{"n_layer": 8, "d_model": 128, "n_head": 4, "n_kv_head": 4, "head_dim": 32, "d_mlp": 512, "vocab_size": 8064, "activation": "geglu", "norm": "rmsnorm", "norm_place": "pre", "norm_eps": 1e-05, "positions": "rope", "rope_base": 30100.0, "rope_fraction": 0.75, "qk_norm": false, "attn_scale": 0.177, "bias": "none", "tie_embeddings": true, "parallel_block": false, "init": "uniform", "init_std_qkv": 0.0523, "init_std_o": 0.0649, "init_std_up": 0.0749, "init_std_down": 0.0749, "optimizer": "muon_variant", "lr": 0.0072, "beta1": 0.95, "weight_decay": 0.0, "lr_head": 0.00804, "warmup_steps": 200, "schedule": "wsd", "decay_fraction": 1.0, "decay_shape": "linear", "final_lr_fraction": 0.05, "batch_tokens": 16384, "seq_len": 1024, "doc_mask": true, "train_tokens": 98030000, "steps": 5984, "dataset": "wikipedia_en"}
Each number is 128 + 24 x the weight over its row's rms, rounded and kept within 0 to 255. Layers, rows and columns count from 0. The size above them is the row's rms in percent of the matrix's.

# layer 4 attention key, 128x128, rms 0.0522, rows 67-93, columns 0-127
size [101  91  90 101  86 100  91  81  88  87  84  74 103  95  94  82 120  95  96  86  94  86  85  85  79  85  81]
[[121 118 138 115 138 109 157 127 106 101  98 136 102 144 126 123 168 142  82 134 125 114 136 127 132 157 140 130 164 141 118 111 165 125 122 136 110  98 136 152 114 111 114 192 198 140 132 130 139 129 132 101 153 131 151 123 163  92 124 123 166  93 165 127 117 130 129 129 135 121 123 120  95 165 155 119 107 150 175 137 176 108 129 124 178 132 134 104  83 123 156 129 122 105 109 130 112  93 134 177 128 103 103 120 109  87 175 142 112 186 134 173 137 106 133 146 119 154 157 154 147 128 120 176 154 110 158 145]
 [139  96 126 143 136 117 121 135 146 138  94 105  96 128 144 120 113 115  97 157 144 108 146 150 136  53 121 170 169 128 148 128 124 134 112 120  54  92 124 123 105 136 146 117 113 142 162 136 163 137  94 189 148 156 124 147 132  89 132 162 178 110 163 121 111 125 175 142 106  97  85  97 154 123 158 118 128 124 141 117 145 138 132 115 140 123 114 146 108 117 101 147 157 134 140 113 128 117 148 133 149 128 123 116  86  89 135 135 148 167 118 121  88 148 165 128 117 113  95  90 167 121 101 168 124 128 111 154]
 [135 112  95 159 152 114 137 103 113 115 109 163 103 129 135 102 153 125 105  78 147 129 155 162 149 126 152 136 134 122 171 112 147 159 200 134 139 101 129 105  96 166 110 123  87  86 137 158 150 155 134 168 158 173 149 132 167 139 160 150 166 115 138 122  84 153 129 116 127 102 120 123 126 165 133 111  71 156 137 152 184 134 148 131 112 127 138 115 165 106 148 178 107 141 105 142 144 129 105 139 150 130 122  91 129  89 115 157 142 139 138 143 131 152 148 127 106 129  99 119 140 152 148 140 120 141  99 137]
 [133 117 110  92 120 101 165 100 140 168 142 144 169 106 133  99 162 113 150 100 153 111 125 109 165 173  83 189 148 129 141 133 109 122 104 157 157 179 108 128 171 144 147 135 156 161 138 129 100 117 158 108 106 114 110 105 117 124 119 148  67 146  69 159 120 127 138 159 105 117 153 147 132  82 100 113 128 115  90 104 113 126 113 128 117 124 143 144 123 148 102 137 126 119 158 107 137 133 150  95  85 142 101 104 110 150 146 109 139 112 167 137 150 124 101 128  82 156 115 109 132 162 144 125 131 120 146 112]
 [110 102 143 155 122  95 161 159  72 134  59 111 124 143 125 101 102 148 134 131 105 173 119  66 163  69 128  92 119 142 140 142 114  97 165 112 128 130 142 146 142 177 128 129  96  90 123 141 123 102 160 126  92 111 131 121 100 128 134  83 154 115 161 124 155 142 112 114 133 106 142  80 124  81 143 139  91 132 156 149 137 146 151 125  91 123  89 122 115 134 109 123 130 115 106 118 160 128 122  99 107 156 141  86 130 122 138 137 144 120 162 108 137  94 129 123 132 101 144 130  96 107 129 129 145 116  90 100]
 [ 96 144 110 142 120 157 120 106 114 119  79 144  65 166 120 120  88 162  93 141 136 109 132 122 140 104 122 143 134 144  82  85 165 159 138 148 114  94 148 162 147 190 128 141 125 123  73 148 135 147  94 128 108  86 162 125 157 133 157 115 128  98 173  90 163 155 125 132 151 146  93  91 123 118 147 152 126 126 164 127 137  97 115 126 127 151 115 100 121 107 119 111 147 109  91 123 136 118 127 138 129  84 171  97 149  93 148 121 144 145 114 144 122 114 140 139 112 128 165 119 145 139 150 172 140  99 131 139]
 [ 76 129 163 145 137 133 182 151 122 139  82 140 144 116 129 203 168 114 122 151 122 127 138 132 125  81 117 123 127 131 152  62 107 159 116 104 131 133 120 148 118 172 141 143 159 121 112 177 145 127  96 157 144 123 146 140 131 125 151 146 173 140 161 121 105 146 139 153 155 109 130 129 115 147 145 133 120 111 165 161 157 138 141 122  95 163 108  91 100  98 140 147 123 126  95 105 116 138 105 157 130 118 102 114 170  87 158 138 140 181 137 117 130  97 164 140 104 118 164 136 103 127 141 140 129 131 114 156]
 [130 135 142 102 126 111 105 119 148  77 117 150  81 151 162 159 108 196 161  93  99  91 139 103 108 109 116 106 124 127 111 118 124 169 127 162 136 150 143 134 108 148 122 142 117 117 159 147 148  96 107 117 110 133 154 141 153 120 108 125 133  75 116 148 165 103 130 156  76 127 127 112 139 136 142 127 131 137 141 136 123 125 145 131 138 138  73 127 143 106 124 135 155 126 145 184  94 131 165 137 132 153 119 101 134  98 133 179 145 148  86 139 145  96  64  70 135 135 106 127 158 131 144 122 138  89 134 135]
 [102 115 134 123 120  63 116  93  96  96 159 113 135 125 130 139 128 162 140 131 142  92 151 125  51 135 150 118 127 108 109  78 157 144 123 160 141 117 111 152 135 161 123 134 115 111 145  96 137 145 161 156 142 126 117 103 139 126 125 108 129 101 152 141  80 171 148  91 151 130 144 141 150 139 155 129 137 179 161 161 119 135 126 148 122 119 163 116 175 125 125 151 136 118 157 108 148  76 118 119 138 133 109 144 141 123 165 142 135 123 125 161 113  58 168 123 109 110 132 115 123 100 143 106 113 129  72 151]
 [ 79 139 123 150 118 117 111  89 130 104 114 156 123 126 119 146 141 104 123  96 110  85 135 165 132 154 124 165 155 120 147  96 138 105 128 123 148 162 111 170 101 154 193 151 136 146 135 137 166 138 139 106 153 158 147  87 125 166 180 160 118  72 139 134  97 145 134  99 149 114  97 103 107 166 137 151 121 111 147 130 118 136 105 110  98 124 135 105 163 142 146 188 150 118 128 138 135 113 198 151  91  99 146 122 145 140 147 134 120 146 131 125 117 103 161 121 123  94 128 141  93 128 138 114 147 133 100 150]
 [110 148 113 123 128 117 104  84 130 117 119 119  90 168 135 129 111 136 105 125 114 119 112 139 144 128 140 196  84 106 131 102 144 147 133 176 123 133  67 141 142 118 115 137 135 136 166 176 125 119 134 141 147 142 151 113 152  89 162 105 130  93 148  88 135 137 101 165 163 147  52 114 152 127 148 113 109 147 138 136 150 154 164 116 174 156 114  93 173 123 167 156 149  87 120 127 108 133 150  93 109  99 126 114 117 115 152 161 121 145 129 136 121 167 122 120 111 120 127 132 149 151 130 108 162  95 109 133]
 [108 102 101 114 151  81 138 127 129 157 144 155 145 146 114 128 141 126 162  98 162 141 140 108 143 148  92 107 114 121 132  88 110 112 159 131 115 133 123 116 107 135 127  71 109  85 121  90 120 132 113 118 110 121 139  91  75 165  83 142 139 147  95 149 122 142 102 105  97 109 176 167 116 130 131 122 125 125 133 105 133 124 156 166 113  93 104 103 109 160 126 121 133 146 136 130 133 129 131  92  99 118 124 104 109 156 141  79 106 115 127  88 117  76 134 139 100 143 114 145 132  90  99 133  58 149 159  84]
 [156 162 145 169 145 105 137 105 120 141 106 154 130  93 131 140 132 140 125 115 170 165 132 129 124 136 109  99 151 163 137 110 129 141  88 147  94 105 179 125 119 108 134 127 121 121 122 111 118 148 110 135 165 140 148 115 192 135 119 130 124 110 112 111 116 152 135  60 128 114  84 184 177 150 148 129 106 156 147 128 118  99 122 101 112 139 148 133 104 149 134 127 109 139  98  99 138 113 128 155 132  66 142 135  95 171 101 127 161 146  98 157 113 126 152 114 120 129 143 130 113 154 129 156 148  95 115 201]
 [120 111 109  91 115 112 128 131 151 127 147 121 107 146 168 135 127 161 103 156 134 133 124 153  95  63 107 155 106 106 142 133 139 171 129 112 124 103 124 121 141 121 112 160 138 123 172 131 157 141 134 163 143 100 168 117 164 161 146 165 147 136 168  96 131 110 134 110 123 119 169 122 100 163 155 138 152 145 157 149 118  89 134  83 109 115 125 117 115 141 159 122 121 159  90 151 137 111 143 137 198  79 126  83 137 111 137 157 136 156  92 120 117 127 113 147 164 139 166 143 142 120 134 179 108 158 122 152]
 [130 105 146 135 131 116 102 119 128 119  91 156 105 130 176 144  95 146 137 103 135  84 151 148 114 111 150 159 131 111 118 131 145 172 120 105  99 131 128 167 156 141 154 143 123  82 124 130 144 179 107 149 142 137 141 101 128 132  99 127 120 102 140 105 128 122 120 171 131 127 127 111 125 110 160 108 122 120 152 132 133 141 152 147 149 133 114 105 112 102 123 149 138 130 106 132 107 113 109 160 142 121 150 139 149  97 129 170 134 189  69 153 132 154 137 106 164 115 207 117 186 118 107 146 161 173 157 178]
 [125 116 192 119 114 125 129 119 147 104 137  86 113 105 144 140 118 124 159 156 175 118 108 130 119 125  93 188 158 124 165 162 141 120 126 133 116 153 151 107  95  88 122 124 127 105 150 127 108  89 115 123 125 167 101 119 171 122  82 109 106  99 145 146 145 145 119 105 127 103 116 123 139 137 107 131 133 132 180 138 120 121 131  97 102 118 176 118 117 135  91 140 138  94 132 132 120 161 107  94  77 112  91 150  83 151 141 122 159 163 120 114  82 100 113 134 143 117 136 130 102 142  97 128 174 115  79 106]
 [123 111 105 116 135 157 146 122 127 150 154 133 184 101 149 121 108  78 127 117 121 151 109  90 132 173 126 129  97 122 146 133  84 123 120 103 172 167 133 139 149  91 112 123 159 140 150 146 100 111 167  95 129 109  98 123 121 171 127  68  89 170  99 129 147  93 140 114 173 166 145  93 137  94 108  87 181 106  90 112 117 100 118 110 128 116 150 121 128 153 114 103 102 146 137 163 126 110 101 121 135 150 121 132 132 140 152 113 124 149 108  96 120 123  88 120 126 144 137  93 135 120 144 129 136 170 111  94]
 [148 127 108 142 171 164 136 119 141  93 119 130  91 164 111  97 133  99 104 191 110 110 145 131 102 119 136 148  96 137 111 118 147 142 116 131 105  69  92 165  95 154 121 124  97  90 108 176 126 109 121 140 118 126 187 115 139 115 173 161 165  99 112 145 124 141 102 136 103 144 124 160 117 139 142 129 152 109 172 121 127 147 136  83 106 134 161  99 147 122 117 152 115 173 118 129 122 116 138 125 104 163 141 119 130  89 150  92 129 152  89 103  95 116 138 146 119 144 126 119 127 159 147 143  93 170 144 151]
 [163 192 134 123 149 138  78 169 132 110 155 115 101 152 120  99 123 162  96 110 114 125 101 157  78  95 113 133  64 115 130 137  97 126 136 148 139 136 101 104 145 111  97  97 133 154 147 128 168 151 125 154 122 113 129 110 146 104 137 131  87 141 146  96 125 123  99 129 143 152  68 145 127 106 136  64 115 143 143 150 105 142 134 150 102 172 103 145 123 140 177  92 113 104 119 152 102 102 130 123 140 178 122 132 138 116 111 130 115 156 128 169 114 114 130 145  99 115 103 106 130  96 122  95 128 127 134 121]
 [101 119 147 100 139 104 113 114 159 122 124  87 130 166 189  87 136 102 114  68 135 100 134 116  99 159 142 134 153 122 106 105 150 121 106 130 134 139 127 144 104 150  94 136 124 129 123 131 144 136 103 144 112 148 152 144 180 138 134 114 131 125 144 123 104 107  92 147 129 127 134 152 120 154 143 146 129 118 144 128 150 118 126  83 197 130 121 120  56 100 137 144 101 150 109 156  97 140 137 156 129 119 160 128 132 106  91 119 115 156 117 141 118 144 109  91 165  96 148 110 170 109 118 200 132 117 168 146]
 [131 114  79 117 116 152 113 144 125 118 170 127 126 129 119 122 152  99 118  89 128 143 102 146 153 176 138 135 133 138 110 118 126 157 147 167 163 138 181 164 156  93 114 101 138  90  91 112  82 156 142  55 137 117 115 132 137 122 120 131 106 151  89 147 146  87  82 115 130 130 139  99 146 129 145 135 111 140 133 117 118  90 157 121 183  86 123 123 124 143 153 102 129 122 106 111  84 125 138 154 115 123 131 113 105 114 140 124 158 127  96  86 110 143 100 157 103 147 174 104  75 111 111 134 127 133 141 110]
 [140 130 165  97 110 131 142 119 105 140 179 133  97 157 133 158 169 172 118 114 145 149 100 112 171 111 123 151 145 135  93 126 130 143 143 135 103 132 118 106 122 132 105  91  98 142 132  93 135 135 108 137 119 144  68 130 122 129 141 130 129 143  89 168 119 181 115 108 107 113 133 138  97  98 111 158 131 144 111 126  90 136  96 145 111 136 114 115 124 148 117 108  85 190 132  87 112 152 107 119  90 104 151 176 160 168 115 110 137 148 151 109  77 133 110 109  99 106 119 118  85 174 111 122 123 120 150 103]
 [115  93 118 137 102  97 121 126 151 107 115 127 123 126 163 116 159 127 116 135  68 128  81 150 122 116 146 151 167 112 128 149 170 145 156 124 133 117 142 168 129  98 126 155 176  98 136 138 142 166 137 149 186 144 197  92 144 146 143 124 140 103 152 115 143 173 147 122 136 133 137 170 110 143 119 132 141 157 173 141 107 125 133 127 114 133 115 117  89 104 149 141 153 121  98 105 128 104 166 108 159  97 130 149 108 120 193 152 138 159 156 146 100 146 135 140 134 123 149 153 105 141 143 139 171  99 156 140]
 [120 140 129 123 113 130  77 118 149 121 135 136 138 115 131 154 159 118 158 169 115 113 165 138 129 136 116 165  92 120 134 128  98 103 153 126 142  89 117 170 136 144 110 140  94 136 130 152 162  83 109 152  90 145  91 134  90 173 141 182 106 119 152 151 130 128 166 136 156  91 135 169 109 153 137 112 116 116 127 101 121  74 107 110 135 152 153 140 140 154 146 140 113 177 109  59 113 125 125 159 170 132 114 104 146 120 124 110 100 108 149 108 112 160 158 151 170 138 135 102 127 113 153 131 142  88 144 119]
 [166 169 118  82 144 107 150 122 154 133 148 154 159 106 101 135 145 148 142 125 135 146 106  97 135 151 115 159 136 143 124 136 129 159 165 148 131 127 135  92  92 112 134 115 115  84 173 117 129 104 108 172  84  65 148 152 109 105 115 114  93 173 109 127 156 120 104 124 162 106 148  92 118 132 159 124 156 114 142 108 127 140 153 115 115 117 172 157 145 104 138 106  97 124 127  95 139  87  82 131 113 126 105 135 111 122 116 143 184 128 100 135 170 171 120 113  92 127 116 148 117 130 134  91 152 130 108 158]
 [154  94 121 113 147 109  69 149 109 157 101 172 143 150 110 102 139 136  85  99 142 140 154 190 133 138 128 121 149 109 137 119 147 147 137 145 111 120 113 137 160 149 136 134 119 132 177 131 147 128 110 138 140 112 150 123  96 130 188 139 127 159 119 143  79 100 162 139 115 114 168 156  97 168 153 132 131  97 131 159  97 150 135 138 151 128 144 137 119 132 112 111 149 159 146 135 140 137  97 125 128 152 149 153 105  97 167 129 101 147 117  87 123 182 103 101 114 144 148 131 178 128 124 164  79 102 155 112]
 [102  89 110 145 157 118 168 156 180 117 129 112 140 143 149  96  98 176 118 152 144 113 203 132 129 156 161 145  72 163 125 159 120 126 107 153 135 130 125 122 115 114 110 140 177 127 125 138  88 121 157 116 139  82 122  88 140 150 125 123  99 148 153 132 125 138  91 134 139 163 117 131 151 134  67 103 136 151 124  93 113 101 130 105 173  92 117 115 122 133 144 145  70 115 111 124 121 137 120 181 119 137 148 103 130 122 174 145  87 126 152 117 153 148 104 143 135 135 140 138 123 142 117 134 151 136 129 116]]
# layer 4 attention query, 128x128, rms 0.0525, rows 68-94, columns 0-127
size [ 76  81  92 100  90  87  97  93  82  76  69  79  82  88  83  86  92  91  90  93  94  82  87  85  92  86  81]
[[136 105 174 124 131 128 176  74 154 141 172  86 117 145 179 121  94 100 155 130 166  96 125 127 130  85 133 127 107  95 124  94 125 104 150 130 125 118 153  95 125 100 159 119 119 120  86 127 114 114 129 121 165 156 166 164 133 134 143 147 117 119 176 110 121 138 109 107 134 115  91 110 179 140 166 140  93 127 140 121 107  94  91 124 116 125 126 137 107 121 145  86 128 139 110 127  75 162  82 126 136 149 140 100 125 136 122 142 141 139 160 124 156 120 129  96 110 128  91 138  96 157 115 143 124 163 170 137]
 [132 157 116 121 168 124 116 156 133 134 152 130 141 135 119 139 148 129 145 170 129 106 137  78 118 146 146 138 109 107 150 164 139 146 121 151 125 162 140  94  93 143 138 112 129  82 148 150 119 160 129 104 126 137 188 105  71 110 118  78 155 157 123 125 147  89 128 173  95  72 130 142 121 114  99 131 137  91  97 130 136 145 138 147 122 145 103 153 100 123 133 117 104  88 113 123 133 127  84 160 135 133 166 165 176 101 115 116 115  96  99 144 145 146 137 123  70  87 111 154 102 105 152 138 123 144 123 129]
 [127 143 139 128 170 141 131  94 152 146 111 133 178 112  87 118 100 152 124 115 141 159 147  97 106 145  89 134 141 114 176  94 154 118 126 135 130 154 115 135  80  97 116  92  81 149 144 127 105 113 116  93 149 161 127 135 102 138 105 195 126 136 117 113 155  96 165 150 133  91 156 123 104 136  84 106 151 148  75 123 124 131 113 175 133 112  99 125 128 151 120 140 122 146  95 119 195 121 163 115 126 134 157 134 117 150 136 108 103  99 165 118 132 114 157 157 133 106 108  92 130 106 139 121 146 140 134 110]
 [132 107 118 121 130 140 149 111 121 106 131 132  81 131 129 160 125 140 136 112 122 130 141 153 123 131 169  98 144  98 115 136 152 167 116 116 103 117 144 126 142  87 148 126  93  91  99 103 165 117  73 137 130 175 159 103 169 108 139 147 161 106 165  98 113 136 121 147 115 158 144 136 141 130 185 170  87 109 170 128 139 137 133 144 181 129 117 118  96 127 125 116 120 158  71 104 105 167  91  86 133 124 168 114 141 153 130 132 138 171 110 106  92 161 126 113 150 112 152 159 138 159 127 138 131 123 162 138]
 [145  93 137 118 140 128 138 163 162 158 152 111 140 116 114 132 122  98 129 158 149 120  98 147 122 163 130 132 159 114 174 130 109  90 108 126  79 121 173 140  77 127 105 144 157  85 115 117 115  91 124 123 142 143 106 125 129 149 105 118 111 138 103 121  93 127 127  67 114 139 120 158 117 160 126 153 112 123 149 137  99 128 145 129 116 105 164 139 143 139 113 122  86 159 159  78 151 140 129 117 112 177 136 136  90 104 101  95 160 180 168 102 139 134 149 114 115 153 126  91  87 146 138 125  84 156  94 139]
 [111 129 135 157 112 119 137 111 149 145 142 109 144 105 103 101  71 125 157 155 137 161 126 129 127 195 148 125 117 136 120 173  95 114 116 148 120 167  97  97 151 109 119 120 138  85 133  91 113 100 153  96 124 153 108  96 136 111 161 121 120 140 120 146 160 141 162 103  95 140 147  85 157 140 122 121  97 125 103 109 128 168 128 100 100 100 154 121 163 137 122 130 126 121  97 140 166 171 155 104 142 126 132 131 171 171 122 135 127 164 136 137 136 146 134 135 148 139 158  91 116 139 157  67 141  80 123  87]
 [153 108 161 128 153 141 189 169  92 155 119 158 157 115 123 130 166 122 118  90 133  98 104 161 117 101 115 129 149 150 174 161 142 146 124 135 141 112 140 113 125 102 141 106 126 139 132 129  83 149 173 105 140 151  78 124 138 121 149 151 103 142 117 170 127 113 115 118 165 115  98  80 148 115 114 126 153 118 121 121 128  99 153 114 161 170  94 136 167  88 171  90 130 138 163 137 109 114 135 118 155 115 159 131  99 131 137 119  65 117 134 130 145 101  98 126 114  91 144 146 150 129 110 103 129 168 149 137]
 [124 140 101 138  82 148 141 137  86 137 127  78 146 105 106 152 154 147 114 135 166 119 133 137 132 129 155 128 139 144 121  87 147 127 108 117 175 122 112 122 180 125 142 130 116 149 151 115 108 114  77 129 126 129 128 159  57 168  93 161 164 200 130 115 140 119 137 129 143 143 147 127 104 102 130 128 153 126 126 133 129 147 103 146 149 157 152 121 131 110 153 126 105 100 112 183 123 100  90 141 154  82 170 115 129 120 169 121  97 109 155 152 115 138 111 123 111 112 109 144 168 135 114 147 168 152  93 121]
 [147 146 123 108 142 157 114 119 127 146 189 113 138 110 113 131 161 129 143 126 129 163 134 103 113 143 195 102 111 148 154 105 110 129 132 125 149 102 131  64  99  89 131 128 125 116 118 136 114 119 108 131 123 116 146 175 121 130  92 158 148 157  65 123 107 113 153 139  95 139 126 192 118 130  95 119 118 135 117  97 161 191  98 136 166 128 116 109 117 128  95 146 102  95 129 159 117 135  88 126  85 133 127 122 153 163 118 148 128  85 129 131 123 107 113 134  85 131 134 105 133 137 107  85  96 107 145 128]
 [156 169 103 128 109 151  92 105 122 107 115 135 143 106  79 129 141 143 124 117 161 164 155  87 113 128 134 105 127 129 142 164  92 120 141 108 132 125 123 165 121 129  98 126 155 165 174 135 136 116 113 151 124 152 149 104 120 165  88 164 114 174 116 148 118 126 133 117 145 123 138 124  82 185 127 107 110 136 112  80 134 158 103 133 140 118 116 158  90 131 127 142 158 118 138 111 153  80 158 174 120 151 180 147 126 142 123 108 136 114 118 134 145 133 170 172 158 168 149 114 159 113 126  82 120  90 110 129]
 [137  99 163 156 142 110 140 138 138 111 140 127 125 119 107 116  99 144 104  93  98 157  65 155 119 115 108 152 161 164 143 124 130 113 120 165 136 199 152 136 128 107  80 120 122 140 125  87 115 129 101  84 142 138 122 105 133 108 154 103 117 107 131 137 102 113 116 164 110 128 146 183  89 146 145 128 106 111 143 136 155 102 150 141 149 116 116 106 117 105 124 106 119 133 145 135 135 131 147 135 115  65 158 191 114 105 125 105  92 163 156 132  82 117 138 135 124  77 114 119 138 117 128 158 139 138 180 129]
 [152 132 114 152  90 126 113 137  98 119 121 117 151 118 129 123 115 151 129 105 126 132 111 161 116  99 163 121  97 149 117 112  73 132 148 135 166  83 148  90 129 103 138 122  81 135 159 121 146 123 128 126 113 135 158  82 147 118 104 147  94 146 129  82 102 145 118 142 149 139  67 140 138 154 121 132  66 132 123 150 118 136  94 183 119 152 160 140  98 114 127 146 151 114  94 108 107 121 153 181 127 168 160 145 148 108 159 107 144  86 125 130 129 136 140 136  98 128  79 129 146 130 130 126 120  59 131 111]
 [123 123 127 141  86 168 126  87 156 105 108 115  89 144 151 121 118 102 121 131 130  99 143 154 134 136 128 101 126  96 109 116 146 150 157 139 159 114 116 135 126 117 117 143 113 131 137 133 131 171  96  63 136 134 130 107 151 120 111 114 120 131 110  91 137 174 113 147 136 128  83 173 140 140 166  89  95 106 146 166 168 132 103 130 125 182 109 132 119  80 176 121 136 118  96 122  80 128 105 154 136 131 153 141 138  77 145 170 161 145 105 148 146 121 119 160 106 132 132 175 124 123 147 177 149 114 142 153]
 [123 127 153 136 122 119 120 115 134 139  66 115  83 103 139 151 144  99 129  99 137  90 116 148 158  99 104 188 146 110 101 105 136 149 139 157 135 130  97 134 134 154 162  96 153 107 112 137 126 142 123 139 155 116 121 118 172 129 150 130  94  98 167 129 167 113 114 174 138  96  99 126 146 141 176 141 116 135 175 180 158 103 137 155 101 168 137 124 140 122 131 180 162 105  91 155 105 148 106 131 164 127 137 116 140 105 161 135 102 159 121 160 118 116 154 142 129 143 145 163 135 132 132 148 141 158 139 174]
 [125 132 143 111 117 129 121 139 111 162 172 100 163 107 134 156 173 127 139 158 143  72 113 113 164 103 141 158 147 135 171 110 134 108 127  93 122 113  98 121 119 113 131 117 132 146 145 128  70 114 144 124 136 171 126 182 172 134 140 112 105 148 122 136  89 142 127 128 147 151 124 103 137 111 147 149 147  87 108 125 158 134 150  98 139 119 131 124 134 135  84 112 129 113 142 124 118 114 112  92 113 110 128 131  81 108 121  88 120 113 149 120  71 104  81 105  85 166  88 154 154 122 116 123  90 111 136  68]
 [128 131 191 155  99 133 189 163 127 124 136 123 132 134 109 160 134 132 139 171 112  99 104  89 147 135 128 137 123 124 160 161 129 148 113 119 123 186 150 149 157 146 131 187 144 143 132 161 105 138 140  71 198 113 137 125 116 148 121  95  95 132 171 108 109 151 159 147 130 117 150 136 115 126 166 113 152  87 108 128 124 162 130 116 107 155 143 162 113 164 140 122 135 125  85  84 117 125 169  95 116 136 119 120  82 107 117 119 107 129 132  90 139 139 124 123 133 123 141 115 136 135 140 138  83 128 151 124]
 [134 151 137 167 152 144 121 137 158 121  80 115 114 161 131 148  86 102 112 143 103  96 128 106 110 134 139 112 146  97 132 144 125 142 135 106  82 100 143 172 149 106 132  97 144 143 109 144 173 118 125 141 128  95 133  94 165 110 105 144  92 124 137 154 142 148 151 150 134 140  74 102 109 187 113  95 152 135 100 136  77 149 111  96 152 135 132 147 139 148 145 167 110 118 103 161 123 130 116 153 133 154  89  98  95 100 166 168 123 106 111 140 149 145 119 120 136 160 147 112 166 166 139 101 149 150 160 125]
 [153 123 137 137 115 105 121 125 120 137 119 132 126 154  94 133 119 121 150  95 131 143 111 108 107 125 147 133  98 141 121 175 116 147 126 121 135 135 196 163 156  83 117 182 134 152 159 105 139 143 138 159 143 119  98 112 147  91 119  86 144 121 166 117 123 118 135 114  83 154 140 160 119 105  99 118 118 112 159 101 149 139 125 147 118 125  90 135 118 108 137 101 166 145 133 116 100 129 181 136 138 104 158 143  93 128  91 163 124  88 173 160 142 111 135 160 117 158 129 121 150 131  92  95  99  59 110 170]
 [159 121 144 102 185 110 159 137 118 141 109 166 108 164 133 128 124 118 153 134 126  71  85 109 120 125 150 110 118 142 172 119 125  83 125 148 149 143 133 121  96 156 139  97 127 137  68 160  78 116 155 123 184 112 113 146  88  92 118  65 123  77 121 185 149 145 126 121 141 116 129 134 116 172 142 109 135 129 146 136 160 138 123 126 134 155  88 108 172 128 107 147 104 112 144 158 149 137 126 140 129 131  85 121 116 105 125  94 133 133 145 116 161 132 108 155 120  90 104 141 120 114 122 116 126 131 113 134]
 [140 132 130 115 141 125 153 147 141 168 136 122 119 132 126 132 100 137 113 142 136 124  96  84 121 132 176 174 125  85 163  88 120 107 148 127 102 136 153 162 114 141 120 148 153 160 148 147 137 131 158 150 117 107 174 146  82 134 122  84 125 118 142 108 181 152 132 153 118 121 145 106 120  97 148 127 175 141 149 163 114 126 144 112 124 151  82 135 103 147 144 100 123 125 142 137 148 116 142 169 165 160  96 121  71  77 156 124 153 139 120 128 164 139 112  93 151  92  97 120  89 144 145 152 140 126 171 156]
 [125  67 127 144 169 138 140 136 138 106 139 123 121 122 116 114  86  81 148 129 175 139 119 131 155  93 109 103 178  83 115 114 157  86 120  96 106 107 155 140 137 159 126 122 159 151 110 141 128  83 120 157 110 137 121 160 137 135 127 115 119 124 124 158 119 160 111 142  65 137 182 168 128 102 150 143 112 109 156 168 110 106 141 113 108 110 135  85  66 126 112 138 113 107 140 149 105 131 132 145 137 137 135 101 147 157 123 149 126 129 153 161 119 157 140  88 151 160 142 148 122 108 105 137 115 133 170  95]
 [140 150 114 128 130 137 127 106 100 110 176 122 149 133 144 120 114  92 169  81 150 169 103 120 172 162 122 157 137 123 150 139 113 120 146 125 165 153 124 132 142 131 139  54 107 155 136 105 160 107 126  92 131 107 133 145 134 170 120 105 110 143 130 110 118 104 109 169 132 123 156  71 174  57 126 146 121 130 122 111 113 144 142 162 117  99 139 138 104 146  98  99 149 139 100 140 126  97 118 133 130 142 119  98 137 112  90  96 139 112 111 104 155  71 118 118 132 166 142 151 139 132 153 144 101 104 160 111]
 [125 148 134 134 198 133 102 173 128 112 130 104 170 109  91 132 116  99 111 136 139 147 120 132  74 189 131 135 106 154 107  98 157 121  98 140 120 106 128 132 149 147  81  89 129 140 133 128 120 131 127 101 138 121 170  96 117 143 141 173 108 131 144 119 158 155 130  91  96 150 150 149 143 160 137 110 120 162 133 173  88 100 164 134 100 126 149 160 128 107 141 151  92 146 106 139  97 108 125 144 131 128 122 169 143 113  95 150 130  96 116 126 154  71 140 138 132 135 163 148 129 103 139  95 124  99 127  95]
 [146 128 147 147  96  81 120 116 120  77 107 137 145 135 147 149 128 127 125 131 146 145 114  88 135 112 123 174  59 101 145 100 101 137 135 136 151 124 158 123 124 102 112 105 160 161 128  76 147 102 116 110  84 110 128 120 108 159 186 134 131 112 126 122 144  92 116 132 158 112 103 130 128 132 101 104 148 118 135 181 135 140 128 167 195 130 171 146  88 147 137 125 123 115 101 119 132 104 111 119 163 119 126 127 108 118 134 116 106 135 136 161  77 129 142  92 156 167 109 122 121 117 138 119 128 141 164 184]
 [ 57  77 128 117 136 138 139 114 135 141  95 167  94 124 138 108 154 140 174 186 128 132 112 107  77 135 140 131 122 146 122 118 138 112 157 136 138 108 141 141 132 169 106  77 130 102 144 120 148 107 105 143 123 105 143  91  99 146 110 145 113 138 123 143 138 179 125 118  77 115 143 127 137 139 117 131 121 139 136 160  93 132 107 157 119 143 112 134 103 127 145 141 156 115 105 112 161 134 109 140 120 169 116 107 120  82 167  60 154 128 135  91  97 112 119  75 123  96  98 143 116  97 125 153 151 133 144 126]
 [134 167 127 178  80 147  88 159 143  99 141 152 126  92 118 100 117  83 114 178 135 101 135  81 130 177 135 159 120  74 149 169 139 121 165 160 132 134 124 178 129 113 128  98 113 125 163 172 146 136 156 110 131 135 142 180 152  63 143 119 139  94 139 105 141 123 129 164 164 152 113 151 148 126 115 107 107  99 144 118 115 136 125 119 125 156 123 133 115 109 127 130 168 127 113 144  98 148 122 144 148 129 138 118 131 118 111 114 136 115 103 141 145 131  94 139 131 109 125 118 147 127 133 158 149 127  62 109]
 [149 115 148 133 121 106 121 141 158 185 121 107 113 131 137 138 127 128 120 153  92 112 148  86 102 134 124 140 136 103 173 129 127 114 128 131  88 150 140 113 137 129 122 111 166 110 115 112  98 127  85 182 124 140 122 120 123 119 110 110 142 118 134 100 122  86 179 128  74 138 135 153 123  93 111 127 145  99 140 151 127 114 108 127 118 151  94 107 137 125  97 121 112 133 140 133 127 136 121 148 118  80  70 120 161 104 134 127  96 173 113 108 125  67 153 113 123 112  94 154 148 115 120  73 174 200 154 120]]